From a checkpoint of a small transformer trained on Wikipedia: 65.9M parameters, 9511 steps.
Each number is 500 + 50 x the weight over its row's rms, rounded and kept within 0 to 999. Layers, rows and columns count from 0. Numbers have three digits each. The size before them is the row's rms in percent of the matrix's.

# up: layer 9 MLP up, 2304x576, rms 0.0877, rows 610-656, columns 144-287
# down: layer 9 MLP down (transposed), 2304x576, rms 0.0449, rows 610-656, columns 144-287
up610 096:410520534389476611501555485505476486511430478497510477548447519573544468527535398458493463627438472467516437535465498498472522556515421499609438485526460552526533457471532525474410510524565561458532535544527455512539453636521548600546424560486473521496484553429501430510530536575460504514487499494487492531613475471532450568546501482524525489542594530471512432449468498440464444478469570505448521451591440522565566470456552513500516
down610 092:508466477499493462521552497572545409479441461511532482615449490452528487452464512385458525478552508524437515532533525521438471526489567576442463483465509448457510461556421435588523533504468554589467526521578497591578464550558575510558423508492478477590424496470505490449448506458515462443473531607502502494352557519550558414523498548526463517427460456473487507565535465481478486494402431532450560571464556405506493516600537451539522
up611 095:469518472446366554528499576501417445505630499441417574476410491553546536577471502543469511493480492454515502440500469403497505541600529483452414436547531454501481437481547457517458560540534558438498559520480475528589434609496521488458443497464488505496542531547499497630499515582443502438477454512462473516577448429506504455429516593475462492506540488466471562481363487449470465446574509521477477477566490504441465483552518513584482
down611 100:519545425459494410578510431509533490494511459437612539617583555581539492539496513463525452482453514594454589512583526418482514611502489494475526509506468467355558433494485471524482509570560528561472508455541450544445415567426602543512479553388523473519583493584467518425419404549526521533533488441484438472534493421486522453489549580519477469534499528567478491467502602468423492490482529400458557442453540440487434529546595478486528
up612 098:494520395508530529454496569488553613521448529489558468465470530461475443501521513557490541474490521516531493482464547517473511566410484527570481590453478475608533538504596494487476470572529478505467507526513539502422510485489450527534397513515471635488457629507520527474481574492457475489580456463536423488565499473400499446501547545463527525563469405568491489545532489569454557475511530545518438463532460415450479600465543548511562
down612 101:495520416458492484489442542616463507476521521544458580518463487506574502502524475456499494542472532385514432524486480460546509532451554471437483477466416548505538569530473518453526491507449561536499482400525494522438457536551520447560560531514506438574444494446492472535500521524493447483427480473543492447571478492419435378598486550462560379483480564407531487437511490450474504518504501472470575493411590493444521512526510520494478
up613 107:509488477407511438537520468426437535518446477443494517580529536471501392453492472612481421465562512507540553512527362514406444524515497487497477589438468599494476593479408429466485502430542536498613477465505503496466440545489456448389480467389546572555431447570481475447576540489548502560554525512485511398624450542562524575529430590554518464466440559554500496459532503397530488525478397449417466445500504521528441527550492617466519
down613 105:468533492474457535450535460516517494462494402472498549606452511499467558497446549494480518568531545503455566444511530478467504529583483471497463533508446440452412458554440482510521504518505493501528478493484523480499547556530401428513537518502520509540463398572501542522527384426539558548455584604481447465518553498498554516489541475490518492335441442421497539445550483641473460514456435533512537520515559504466444393514482390439508
up614 101:525496442465534542551545520451538518602444400498452492551509487532469478454526560495476550583483511564509587487467492497556443503534407450510455493463529513577437445412628512449416514379470453545564507473455521458493397420577376475500462465404437405396573461549483365625553492483495436456448534504502535478520600487491497554543432571466422522481507506476536498554456462424592450501505579368487494477509388515427593527525450448493505
down614 100:492523523614474535419495462427542549445481545464477456486515471468538511508502491526531489517448493502536512467443393542479491425485540525397531549457507589508482426515590555485511553527516491576487556433496492478422510503555479441539425514442461521425541508470490517598515537423449539487502519556560484508481542482528513539575453563491505499534506440548593451490472455489556465499523492504489464490475511513527475510506499437483469
up615 100:534549553514325414543560595533441468515469464560569458499515507589571599547481527622486520561548491546625462463542466468490447488514515573501426456550486509555520503489485449470435577499463544486498506422553468416571465544596525441577552392568483540440495548465447515536479574587510532483506545530521419436546460480422478547481550555526558485461531447593496448467543602520440517470415485496466456524530541542557507568507461446429481
down615 094:582532453582577536515482454418508576497461414500478470499531492420464411515571530483551555445532513574476517574483574513525525450556445487523566510475390473422568498462499492533488507502547469531443446592569502536378448497521510523483533487459524515570499505565477496453597477522537460439484464355528493521524540480431456588514404602445453485434585491341401534420471485445530496538454524487521483547567491397495553463486471536489508
up616 096:521585501439452468474482509486492495485481489475567491503558485487541521572602482516462425497472463428440570391430540529500478394518460491460531598525560505519498570481536452431580498451508499461566518463482434543507509454504467565463560512459546540508465541508525517459552519481471518540465469492454605519467575453538441562598496422446525527514503504469423531555531469448527388551441491540482536463562605558541605525578493436445545
down616 094:418542566481570479446529500585533525524483513503487482471495514502445533553479481410495495481450534526545413378533384499436426512469468561534451497550549552486497603420470462517547434507479490501382522508481527511446436609392508486488558492470436549529487620570483543568453562490378444514552518526546465494517471502522495503526482473492523548460546524484597525487524569464350601440495534453436497463516462463396585377512436467522493
up617 098:497502550508474461539442496543494415528549383598482496524538522482534558506544475517448504386384535584516436448416600510503488617485504485533519507431503526572475506561548415545541495482441506382484598553540551632481507492541534481453456484539476534441512520450534464604478466537470558539563487596524473489468543572414501464449390519462411434433517580464481478541482574404495373575576493476485573471477479503342518388481529512491521
down617 094:463463580567490542426457556455423445506526488468534480469412479508385589522566465530493558508499599480514488462546458475475394541562478472461506536540447487404449486393482569559662519502492470519590487514475507414496570572390514599503506589576541556519484513576550547468441500513515506516578536418425413525503568480486501454560564424423454481526550494525491546379457476514445390456548453547506499460456508481430451550436509532433486
up618 108:457488437511578416435462462533501498527399553559447378479637380547616409492569501485507547509489516459523486478500515554513505494451503448487522530598490557458519588531488419608424479473507441523483503472419410552470398537513493602419511508448571485565529504491488500550546508496597506508488479464567556477540562454484457510584561513390434495497546466552501472503505476440485482493521581545570447457469486558546489502562508443535626
down618 107:452429405527518523517572484532513482565537567475471508462478421575419505497523531521443514474562563499593554457446496476504452459506550472476556538519459561487468561571497525519456574459472610639586514490524462441446515457491462523432523501561448486511491438541476577494567533446489526518562505501477468628439503501414471615526556524495446489501516509588541486413467507447534531494457523504525604449496475547563577610494449426508419
up619 101:455425435520518471523411508497469466575451503509516542553465487586498539430403444492422507502432530583434459453439588530614592471472560494486479409549419461425429565587523446536499486458501433494489472502513479469550546557495521524489492566519452584545472470538514476499490392471478515621542486486586430440485432441523495393470553464598454486504517526435500531493533507549537483465447423507433453565556562496541504501444495493559577
down619 099:559522430487499516463446444547542588585518490516530468426550504487529412489433538576569435483569546517476489550543525554462482442408494500518435477519503437564536465508496523404519540525527492459470523558548524460522565505398424451516521444483471468536498479507517448577442526520476584325518443572543550500398470500489454513498450358416558481565602574514485439448418451463425507513577509581514434421478492489459445355533508524491595
up620 103:512403570510539474468495556492499542559491537456501524471596426456447483482516426532572516500530487488528472528455489449385556614601560599516491428490486500494570478470469423527642476450420515436528419520479431532446427454505572447564453516549432566433438433555494451509581532453478487594457410544480537482471514464449410495572523484564584476483494568454555488552572492500478591495459407601526524511498556490562502516499551411540470
down620 095:532501527567495481437448432493447514467455569552428486503546508525460530452461558495528532595552547511483519517451464524431520504555452429534527452501477541592479429567442515411533449593520467427474448550403507616478462441532473557514486481478551486537493564553569432493623530484549450497523429484456432453540556472504479525459422438436511511487446485431465469494400570457535430548473540467483559506594554509540528592498507454564506
up621 102:507533516524619512565489457485504519493469459355427477531501522591481491477413516572551541502505487498561582531453532496584484464495443469535431461424470516577469584385555520417459495505376497541493510542476424471525501567497523531479469446475495494424640519547526474494473516555471463513457505495509556451468513398478499502573409547461490535474411492512598400436495480454500538514539522527500427478456559493533566485603498552517507
down621 107:586554539502438505521541540596541474470488419471565560519467539532444513510525476543412404493462540531551418512416478460396415554549522438649558570426566475584501510557536441417390586490485454495493440517478549566481409553532431486495517490463574614450522524538498460465518499490528494461524578541409583468554574457481474433514432507481459461538477527498527547477510492511439521525572532387466491499446509446481501501506515562479480
up622 101:442522488346621538479467477468422513500572470529551536464542490523476414510387440481499474485456534576469508473479463424521493460458421449495392589461503494480454565556477534426425534631492519454531480389486573549414534542550398477505484617413533557514668585487513505508457533515452525500511485496533492473482519498472399433549501395502524487537601534478416467523527474400605536442426444481460429588429482513435544463544598598510516
down622 100:550449367568494514519510456396516541564544529506463544531418571451553536522473440564498433406418429465471482471503557498482554455481443526481491528489411578539487480469491465505573486522455436476471530358543554452435507510514475520503469604522511534422470442508550436497409477527534542479594563456508542415506507580486561591520510435470439537537466502466404441525531459467538499416519439573410594625522339547462527539520450510495502
up623 099:513495561461425501551451500559564469553453467474491478495364530505549468476490474588494469515456520562478462509480472487447536546441481483492477493539556566457529484531425441406455455468549574468429516564542482410524560450549571487560500523464478507427544544592564554461542393417505535457546495396478492422499416518633579479633473520482607606532481447465461471454558465448531476542496517544468502531513504505523492446577537535407517
down623 099:543550464644562485528521487501522523499550521432520487497515535414404435569527506467454449636587511443492554532436513539482562461512454504510456489543492575445490532663470460556550481503454417507506541531458526490377505556560475534548524588483507514580440529507554494535462420529487483472477544590589505585453506409486481449463503504465503461477485563559586653583547593546530443565454412494501393484464550488484486510525567543527437
up624 101:551530563411480446523454442502529444428519529490463485583596549544519409542505548495515477654526466446509478413481550535545474417493468504521523445522473504479537596427530480539463560462385606428490541506622576545448545516505476475506532533527550520467484559471509481405425564539460487537567596435508512430489552576476548447484486493580496497599561551567589470589434458362526525495440520469455485458465569530549523458483431522506439
down624 099:550539530491519478475365555493449623460507479477516541567497380564493466445529546512479511523527576442565485475513474535442494556526564439616396443478549513492531446523501515495619467437427466481494538436434469475522571371583378499545467529485531457432476446507550469567544518473509468423532483474462624525466645458500514509434527513520571418445571470507407550462523479529417474448461517487526521530513466528450551418534459464500458
up625 110:519498597511487547546578443428562506598560454466444501439483499482569440541518534450486486516454496487464538453639536585510476620582446511528555535596548405494441583559571527529378427556503507508500526541521428497557464443499518486521575577420504549506528513446523412587467526468447503496467456471461495468495472449467492470538410534467396540504514517534493518428499564493486438486522478536520513502522517489358441607510566424399547
down625 104:533556552553544607493367492402525519577582436529494455482505492463456483558520416487490425483476539516521426548509459435470581420405434524622513428553392499528456527613522474433490492525481479470510535465493440627447439495521616416501609489462495524474513509559508497436553573456489527409500459410459512518342514572442472478542555534480485543419529551486403410448485525515394486603475496523558455544524528446524487525573651428556596
up626 096:507461559494534410501534545473524572535509430415447551572498477505517436415534521553520560485456550484479529500562479483583478556493472484535463582567558460477471438424539433571495587429489507494576538498547494515470520421405485545444584486508539456522547508506593410502501525458451518503533530476558472514473517620538543400441485488532426497494599503433512539553488504501551574622491528481490437520523447477510514489516456573525547
down626 095:437424605531534472507522537580522472517451504480482511493461466563450514448575477561593498573548481486537321479588415498519550412474526511496434439534457585580498477550467389509410518520548562471541472512448567512477498449560533504552496541529475449507507550522502512532513448440527616438555542463474349557596454543483478575527450459440488517452498523548584462452529448433460447410512488529623503601409456528477507546547553540585491
up627 097:524568396485525448493416471534381472509442455488434528444494555583582472568518497535479496515482557504534508471510464496528456433471463474557513529659556440512433500461544460485522506571447444575528532555543548471566481508498567516576388474537549541476454467535526466522487497527460439471500468522519514573521449514446446529458524484513445527603472558535369488477512476508652491457392520400490514484480570530560447549514545489467557
down627 094:580522436469523536452433533467558456528480473517517472573487473490517503454547536503469498543533442511473520530449434569462434567473452532498501401546496522529466477453456562549455535496549461552501511490440580472559502521431436577494548521494514522520511492462581421439461536546513538527468440456459519505511486435527466469485518374457535433481546518362471473364421479416441529532486476557555459497527542434510417450554515497434461
up628 104:498438563486435527564649483493485484469524552519504562562465543463542560552516489389415496465458526427519441451442447537508395508568473507541598501441430571618484479480510463523520477455489478515478352589507416592554513550554462562540488477559516497532473556476527403517517475564529527494467477560549515481506460425478472491477547435499544442526496517458519514483430463632476380453499571444449464530512539454548523519483581550435485
down628 102:424462526561481592574414441434482589479441493502437437535532530449446526425490478531540612524450598496492370465427429587510552571508533548403506408524551506448522505497590465527546563566537540499566501401424537514489535544538505503503447440449522534478391480489489527527544547458490473534507465570585546559487467500434426492518417569576515482514531532532405523589487402651511470573510558501500514384415485469466427438556464463450534
up629 103:498537391493466515424437541477553481415566553476500562467540501536545565524561524520528489439460489446522450575473467516576552483465554490560493544358478511569538506472443435488465443498487489494512554470496479465547571456556477454531545528578523467528485502474493498531485504492447472562553537487441575492508473504489555398422551529412572461582432566461491414575480378449450444486519523475443490487488478473552481476456544502417528
down629 104:532530512448517538524524590455500531403547501528544455437562503504569517396522460444535459493522412463536491542520471543475553411573484608532535583513468510515569514514504426499487526441568603509451385554493537480474491478491494490515545607552473489452527478514581521508423614531421584569512597527470522601514411494454478550516466489519550597445604512454509492533386554594516504500508490508547536502547517456521417460486519523535479
up630 099:537508642506529437570538536485583502527387533403444538531411535457438420452505479541449453561563494476510490513468447523447596504485478460494609543526558538579537450437541460540485506459535521436498472443456499518445422573469592489393467553519537475458465557534512502566473423476547552522491500597587449414450344580515529471467559545515573497505502584440570505524498503528499501499480576550465500408487500467418547468507577520502487
down630 097:462480543471537510524514501466600491523451422477387515516493461470535524544616528456545572485450551450523475551438578468519410417556427563559488559380558476441494515537476433511479534470486470605498456488547489509554493531487505558480471565598431665551598501562548521410542459488444519385513509482536567456506523470562502570470486520427490614520588568432576513512547493493434463563524513451540430539515516486541471559457499505495469
up631 102:535465508511500481566432530443481439404565583523468515547479483538504528433445547503514524446577500479617458475462498584539401527446549515508474497426476531543521547474468500508449417486502467488510452566434570460471536582525576501522457489538533494541514432409397482447580404533505427611566551583470555543476399555483457535490522475437480570549437466528462436466544455535508427485514595481440560516445521414537574560495489477516488
down631 103:544543523534421500463484529507516566525599510435432490419451465584486457397552566537493495507418513483492398622517510558386488485484410524408506568598589493525474450540579427466546466515478448469499478481520489466581560462483507563509523494549501583482440363556505529472542447488548498445554476534417544588536563512476546453455522429516464424520460443449470494519459527572439465561457462562490534522473385572450481455520521537481576
up632 099:473469540489463473562511441519492477510564445444458512472501447518504413523539551523484557468461442420547552431567490365556505455507532529481455517573543493507499467517552510551468484493506481446588475493534522455394500523552483498458529468545564375468494458568500477461429476513529403542405470487468516481492457521514565404450503482420490503450401446543622419528545475499488544527476549460509545578546537520452460517543595471491527
down632 105:514471417495468547473499435520491518511559470443452522542535478568472522480512538487532490493523500473462520504569542474410523489506548447567510440490414518480507550529535522552526397533568513512492363493557515535485572589506501434511433329366519545498424425596493528477511452453464476507545407474543433555445456422410527440560478556516560495458478433428445525538545465497450517541496537463405529438522527552494511562517502518474557
up633 096:566477542548584465494517517447403523485528520459537462562491552465528532388520515501591443504447475553430419471504464500529500507484538447528506529473461540450491431495576525571546465454497569543525533504530545523516552539623499496418528448485513551466604444533531460545497458526529411543535591565530473383414413578460495564516462540386382470493491518404438497521510521540558481530512448584534439454418527480492508513486521494454492
down633 092:549473559403482540480486485571513613482529497479403563419501501508565518536530481482550565486553413484574580559565554536484482513480458409497484406462552430598431471584535451484480539459483453507495582462478482456440551545449554573486544613449489511552473567478477506496497518469499501562553471476502500454489533506516462454542383496526576569460478527510534510526510499492555502506568568496469481504582422590468473568553522583451502
up634 095:469452514562488505473427567486443485589457471532473522446443399574451545574451470578514508598511427468587523524439460551530622432518452488582508539495565582591501419388575479582520493466399420559454440553481444483511610552501486527535551541461446499546560423503492441506513520480515496560493454565401492480486485394551502510613480471457494561472598430532546414537513577499605524461418566531336457490572552525534498473530423432532572
down634 101:534468579545512519511531399462432527505474495466476518492506546621567532486398523477486467506570470457523579505469384508427431566520519477453475524553571497481536593516491558406543580500595517478470377489617512541552511488521491472555537598519461595495475479594488480495518565494424567465490544522542515549557552515451502479437521499505396489535439541506482493520539566539501506557556429529513356489572414456469499504553545525560358
up635 101:493474496501477444519490518456460479559466532481488502510426502500461509516455429509464416493507515560586381539483518531478528447515574493523511539530411580427631521490485519475372428595573512547490566413527484440479458536529382438579511599488537431535549499447503392497528453465516471508511524585446423377511498590435510491426529440427480520396554572481483551442494474521528542439460491485546476480552546499565481545525547530416637
down635 106:455532405639574636602584445492477456477517513469461563502514515434415542536555487551414438475414615576587608487538469485529465447483615545541537454586509444428490542503511574616438474521491549487567620559508497509527476446575502371527498485493460494544561466532539594556542424487506508491446469486492586604475574471494493423427610501511462465487507534461504498541537491453529525474577468468578515479419495540537434412500547438534485
up636 092:439508497399554538513533490549495468404441518469503401463441499452520512499528480446496460533500537514477614461386634518572515485533447491568449490487538424539464469489546415551584471562641517536518477545439464501598502601493518434578412550505501431561424524473511532484492438508459477497545447467525541506590437438547525457530531511463468504498499529477510537488561388477632508530516474473487457464433468473494466480468462523452556
down636 090:450461455530431617565592424481551569497601493478431532590523535411451594409514563538439542438504538561433494521565498473479521366559494461563493500513435526595473480539478472524403478404489499510482573443512519481515538492454493458497592536486411478453546504485528451639450515474479468581561520455506482497547588508445557450479503444428404435473496449480555523447545479529472524441454501518559501485468468545537491560537496482542594
up637 101:507544461428455504537594347414569443601446520454496462474431525530472561507540577516431535405447407423530476512515506515577488531401558405502486484412508507507495479472503601463477518582579492441479479513546501488539553518505518523479653409454485448469538407515492556513510494517421561597502434449505482562472503406464425520518472563456457471375446411539465486443471515532490546473454499480495416439498458473488464513458519469415517
down637 101:503580537639472413483424560523475521497378504474476517576551490511480582486501617409417588520604604479454487552471497586397476548489546427513451561529597430470452475457476491465476534501538510466530468564467541532594486491566470504460494531468373421511577458527494458566507483459502564488504497460555455425501479539454481540435535470486531508482535478570457552419479409580524519558497399520420465529595578491472456549478533538465614
up638 102:507499465517473457621475581515525528491517573506502562507526444515510483374459463521510468531479398512424457509491511407609580435536537501551464601433504413543498548581509474485430529561463468491556582519505524440395552504560439534558372553522472453435544498451540552533522503397466485513552478443544500479497500500467518529433560511522502538572463574491407500450592537514491436563517508539555499507460570528450462514505487480427469
down638 097:561417452515466458528466451622530428459553519570476537490502503560467396477568431505460468503474400472508411536615496556575499642465593562535524470413457446429459566438514527476466467569478510502519562500592414535533430402462511520660579510520452445535548527472486533519460505494446493533501528333505546508491519479488533490513472496556549491430543607497528399566401531491491591470533530553488503496338460498409546444504474518506529
up639 099:494402501495570505511506510502415489483432534512520475493502500480551473582449521443519477430556451477551520509526554487588519546569510500434525554489506547392423550471498491449404543507440503501564522531548484487528525456491468470472499529555488532496463545507441491605499501420516464462518417436474370517565478464561552444515483458457518495562532504463482590582526535432501538508535522470583510471456571470502507508473575497419533
down639 098:526536498553506546472567438489464505549469562492562443393500458427579558477497526548461546538485511364596494524436486507517469472526542518475502480512462500483587632501633549471504473506546436516431463542501575471516469502499479584490474641590518434485507483529574472420545501562478404525422502565411519521492516573514536382426496510467612515495445538524466580493496544518520510632478549490535507443468511545569577593407425462505432
up640 098:515552639523522500477476451525518467546470495540500539549508592547519527518508477469519483490446450586545496472488523579542526535484471430461491457515491509415540431484504509492409491474471488462521551477538543437501602510478463468487562559473489542481535482492426583554471416462384544614478553493530466525539536539495565488499554603424649550466523521480524438439531535552505591545409501537560538455445582450386521488498629493404570
down640 103:416488468636503467532461463429533548599474493522494461519493557448500506418477471505554474537466551495528465497479452528490498518501526456467501477468480490541605518471477514445455389455525600616459417488527484509510472546432530485557466492559457502524588550487461591468438554476599375552522488399537432506480517532463463526525412478567426560505532491452422551420498447493548635533539484584540491406526547527520585391507480454456517
up641 096:527490428486505488481511469480439460490410530570509503605464548459524542487522489549583574569414468517533542522549469492511578407435477452424409565559484494471470464454547495429485488469472549497491554446409427460442475491517553572519454497489576519498545486462561514608515521567495450494551429497548524504520515489452476472547489500557461496471574526502566494458591476460513473466478513434477447455544512488409578589463437555509508
down641 100:509542516490560462433585482506528538577434510398490464494497480504471451497478491466559552484506412451440549489497585499525468467427523531457484472530502499586602461514455467541513551485447511575539478542484548444498520431515432545521469479508457492553453464487397548555484452505512483550486443443484526548428462484499471515538568543505600483489524513457572465453527474470497415511462330478500500464451556469450522457430529468508509
up642 095:553538404471543606473563479474398464502423519493458435474463535488551453504462429465569454591554548554496469491485514535544564597544637466419427546533558506472522477482471483517414477471510565472428498503389530584502521498464449514496528453546580510388560602417472437532502449501532373542507521554430464480551511503466457558517441483570514484509451492477484476539482548557494459541497493527596489513526513549556548554504498572447482
down642 093:492496516509402436411537542399575453457444465401476432403606501411426514525566528513482530529467432474531533519523520572474526527434462493555544543492472501430499500505425451573482519508555551599583528543521384451475525473417493483535459588561496527528499485499408407380431410444517436434514528512472488456488474507462483468509416552463543467511483505461453589497617413560587553538528471566606508442503506514482480467556450524546442
up643 094:457468518541538428492607480560475643500551518586466475468505521526402519510485458501472516481504391461509555463448589523490466509434560504537458531504501418514502499462468382477385467521601490581435473558478481450489547501563481556530446476465469474548514513540476456447446546412574556437490473617462537496445562443485516460400494518444529502404541475487491526461466550550461509512444464516533574453501589558450490476466506534448540
down643 091:481480470531501487398508478540452439491555466470439450468437526459535521428518497499420481491459537442484502544563473516507421423500507586643480386549450499428505523531489521518510562527534493452479496567555528509520517489485387480421495536471542516517562473456518565512428508551413582537533487494472423594497525577543469523523436630517518413533401474522471467492488482544462483504464485463474494469534555478672491445472419585537442
up644 104:386511467542490554465511498435479385526530531508470474561472553458495518529431568469479437480489567521464453505523475499559494477536447501470547445456517530446580518508573441437522415501581503444447456489542576465510534471517521480479516492558442521556522527523612391522425598461436488501471495401430421526478432523494517488396433516469462572472431563518508482514549479564470523429372509509604503541462459489585609446509502550472577
down644 105:519466428514339478526576509431583559441495565523461429488455513451475499570587486510500502580428552581436582400507491452466425546522516477551524467484512525432530521447554520484562564491536542600551489426567489547436416529490481489516640555461587605565490399578377375480500492472531523562453422461473464413452534507479484499496495467520519455455410569474489561495453462490451600573476511516536462449476464473422493432402547467521546
up645 105:475514530520465556480496570465562522479517413440540473517485559491470537537412551510511451485510388469625535394569563465497428471454506497513488468494590528470503590472471450548473454457538426487483484551459537511443518541610425491561517489506556493550524463552477540432449518496518501464524531557548477452512545490535589487480524540472613533543490561574435556557646569465547582484484486452418533502517446533464553469504514408420507
down645 103:459519599507430483560454493508499519390573568507495406509549489461511456529472407527528486453419462549465522516456556531520502546546563525443494486485547441556475475411475511549485537544576502499517464604504428490571622419365468502605442474528582498596533491529562479423512480454493523417507472540470482452394412493432574510580533497485412520495483470456394523431534542490503439429462436538550505490439554478484460479532593540551420
up646 095:565390476450478521527501499465505485434549491391559481592504430517482514492533496497482379477494571400496401548452499430529445519470537466584573515544494512511484477535437511483536508554509517559373537457467469580561501514511399455481494553533518526466488509540480514491529476533495515549475539430553499521594483389532491431442518601431504509530600571467472534486505498485513514454472515491499530525485544460496467497443530433455513
down646 097:485431504506494606440531492559479532474485486423464464553579502481577495483600565414548504467448449441453551438428537508502509566567511474438472482458516438575532557399512576361521437491512553482509442480584481490637490597479531448495461504473502512461436570476428502562400458587503506572439497532430485567499540404463519506537491475504583515606496522454547487487447430437506519508430526538612462436491481582573454461497472517505537
up647 106:509515485534452527568478566550517495553475460426485504499587481474554512562476471456459511530551384583501595564429455441532548442472533540492489611588539474478453387520504482485546534543377469450483553425368475501563396530516579488502472461524578518531489452530477466452502504483489419512472624470527519481439543534497488575453477579487592545523550530514454582525452434501542459502468577577565400543444432511467450492511610439437556
down647 103:521528467480574396526438496531496441483524439530562563523495448503511433445463532472544507467521556493536519437460453536553529553565522522534445537538546554549439514464483580484497436577434468477403449427445457443472487500482444424512492453549538515571523525495564599457507517498500479547548590491563467540463567487362548463529426523422549468389464533480520494462529518500541589529426539467520502525486559503484476465486450440498514
up648 098:585425461590499525497476494493508501519415486455487465569584533435527509507490559464520489532536447493434516534440464507566507515460451485463429445502510456465513528548348523493591562456493474503454429516410459489599534458574447484475458456517538403475574463569502476479529426500473447572626520576508463493557472506459415462508542467471529523490461563607513477451619483446521450493524505496528498556500482463499462511531443515548502
down648 098:519449534435465453495529483537451507452471473508519494532464543467526556574534526416531497501542618498428375496521433415471517467432504478540503492462432511572524516492435514531575548504554574530533496461443465494493492486416512487531498446504570498504503485461454473550455527535606432429494540539512476531575517531560513574448482456484484517462552458517486486521439582537542556479439515475459481398438445436413507578545540506550582
up649 097:537444601527515469494428460460498487538430395533498486565478536453561454545498561587548480479534546504550488492457454561535593476517487456470519529508451522552554443498524478552402489474465534436422411488481455461460532508498494549553555513387401476496482486549527408512433454500454422566542504515490538468529428473515433540510544525435623467497466529421490498507476497561532466524546498499478487532504521466567466522521511540472537
down649 094:496559476589530580494439540510569467492473431470440509397546539491439527535559538501503511418473504572533484499479491493371522441462424503481521500545518582468401512475529527491533536529518442565527563441473451571525509449517497569521489512516582433435535521398519491567474515443562472494491631462463511460515443570487500576588441555438463519385422556417546494553503575546438410550502519450570499509464412464437443513476418457572492
up650 103:481463626489491474462476445554504469460553439468411541618603355505476493377551503578531563534543550413503418488483565547539505479397454498418515590459464396529454520498531468542436508405482421550577511454587451602474522491532530500478533587439421429454454544584381479495525479507520474449478470473492414516495540538482507465505512463492429516496395459477497551474550517494528409567558471546516550439491444529457494472477548571445607
down650 106:518512497530564532450442441548555532463486435513511604559550477451460396506493480506551547469402477415500432494447486607537480444452503520421521572504558507507470456452544503486529607522492594535543514572560485585590557468548515579457469573496468487404505546500461498520487407572492475407496410430519530566456485515509544579590492457508490567432459549479483517548488457508510454441437354441528496537422485452349480557485503469560424
up651 100:541530529521522520615517465480502515464496459514527456561491476502429566498523557596499566481516552449441446566455554531536397463462405503454523496506494512449489522484543384556454432552446552484508445514572435459572579515520541447501541447454530539433411552490557391428497438581552547460525448458527511542488492494414484495432514560485519355487484483517475560492477429437584440545483547493375482518530504477508524612477553524495494
down651 097:559535514522579445470512563497509440436392484389448454580452440467523470446475494541554479431535462512526558422514461513502524515497481545464462564521543501539470440550499580509538552399454479478472496485568512548437484472549548498464531467495524516526427485473466598501484496499494573542566567516500547471553451428429526514524542539468525450435503411505504508440472473494522548568410526527583435473594475506608436494466493582541427
up652 099:564487428527407495496557469503535435483517472464420444489506534492420511492510495489492531536422597520479449537441484501569472429430511534543509490589482517548542574500460457581573473488542606438390597489391529494450439496469539463434496462434528456525556472549489506464595484455419471489491463446534333481604532536490538482493476442516571448473531529410504442474466540471479493528440497547471506477472481537541475562441551459548545
down652 105:481412542597490413486575560469637559449571522528616530526506391426579393500498430457488554546501440431468493497593515426495445511452484449521426524586457564435487495409485507482518546441388436490478441451496524592513431455485432619456452549505536527522508517496523568531462462504538484556479470545549446452651560497531441492473478538501446514486547560494402413498557495484495494558548483490636501534607507488539465488422536610555487
up653 103:477452474454529521469414469444462583576479500549475567453538537554443606435476529517530544518538486533458575584505439519530514477500479512489567448456476564412605576532579551534499407560542507565531484448466527487489493532443535502486415499511508449532511486457473458482439472378505484444517566561494479422561515452587423454494496417610527586460500463510478407569611446532412553473557538535446498537385492543525571533536598527508521
down653 105:420462520481473435471568479617532541446580475497568528409409517405434467537521463461475614499467444496481459494482530534540543562466518569532525578523445533495648491536579447543485501476555528555406543506486462401504510428467531491440488542465563542597579506521506517479458492459430534520490555524451584602499534546477485440454528462559443522418546396441490479558526512489462429505468405515534559494535449488559587481503414469526472
up654 095:421569521607471518486519524445540507559460485484595485465541529417492479521429511624518551525634527469590525417514499484495530643535472558476487501506472472523529383450548545465442523426449473441582487540456581476435414428518500542491542495528511563583457540473435466467428452468609493513446439530509383502427508394528428514445571496545549574603483499503437532571536452489485571511420553505449434434539634443416591515475523459450525
down654 095:526467496365598487489367403519464484530605576423545533458467536531494484465517517560513506435479526565497496467511445535506464466488517499552456499515580411498476533584396590447455559469503447519449469408494515473503405422507551450439517454373525526582625512517529460536529519545515557541525566474554490536542529480534548532555455545487465467388516524577439452517512552549463478484590528475483506466479497467499541501510520534531557
up655 097:576548578447425464542581461473550390455439452472434485542386499433498496524508571462523497526534513582445515503482595548562458491565451572500506529488409540483466423531536493484515455509500565444468560559473489440471532502564490534449638498539497441486498443518401488547570542496529507511435540489540464476482530460503442499457484437532577569513417532511520490450486523513503548549471479529472478490445467495474497502587454490473458
down655 094:462463451460502443455504543530443479494507462495503536556542610463433511547431455360415446541452477495454438509556503572558525502490402451644487432535552503496453528526491579420501526450553486551523543534543544473567536477590482425454542477455448403502459503541443462451503461436559489525562486514497449516462459544405458468497448586443457526520543477437473506504527417523393384478478476504538547616497472485423483496491535483562550
up656 099:513535522480519522477591506490474498513492499573490452444496495505388454537458518511476560476514497487541423522466519548507515464519530499530467562497517542483456535552434504509552436448488450525448474514484489453468519514407541478493503492416453489446528482514548470525525454460451443561502548512505543485481473406468437498470503510431564519420516517440559437475487582547408446430491523472545505509534566568517479534517504545538535
down656 100:546407513562497509468543475501482539448485531577535472440468422544535464537476447475564462523596502550578417501485461566400472491527511551476498412473472513532449536560433553416525407493543535558509412515481524503459599503528418526496513584459441451528512455547491527529544449531525564510429499449565419540497505497529478496543477485463464393531482499464492503489433547510379601499505570592547512563447482524590439513431424497512471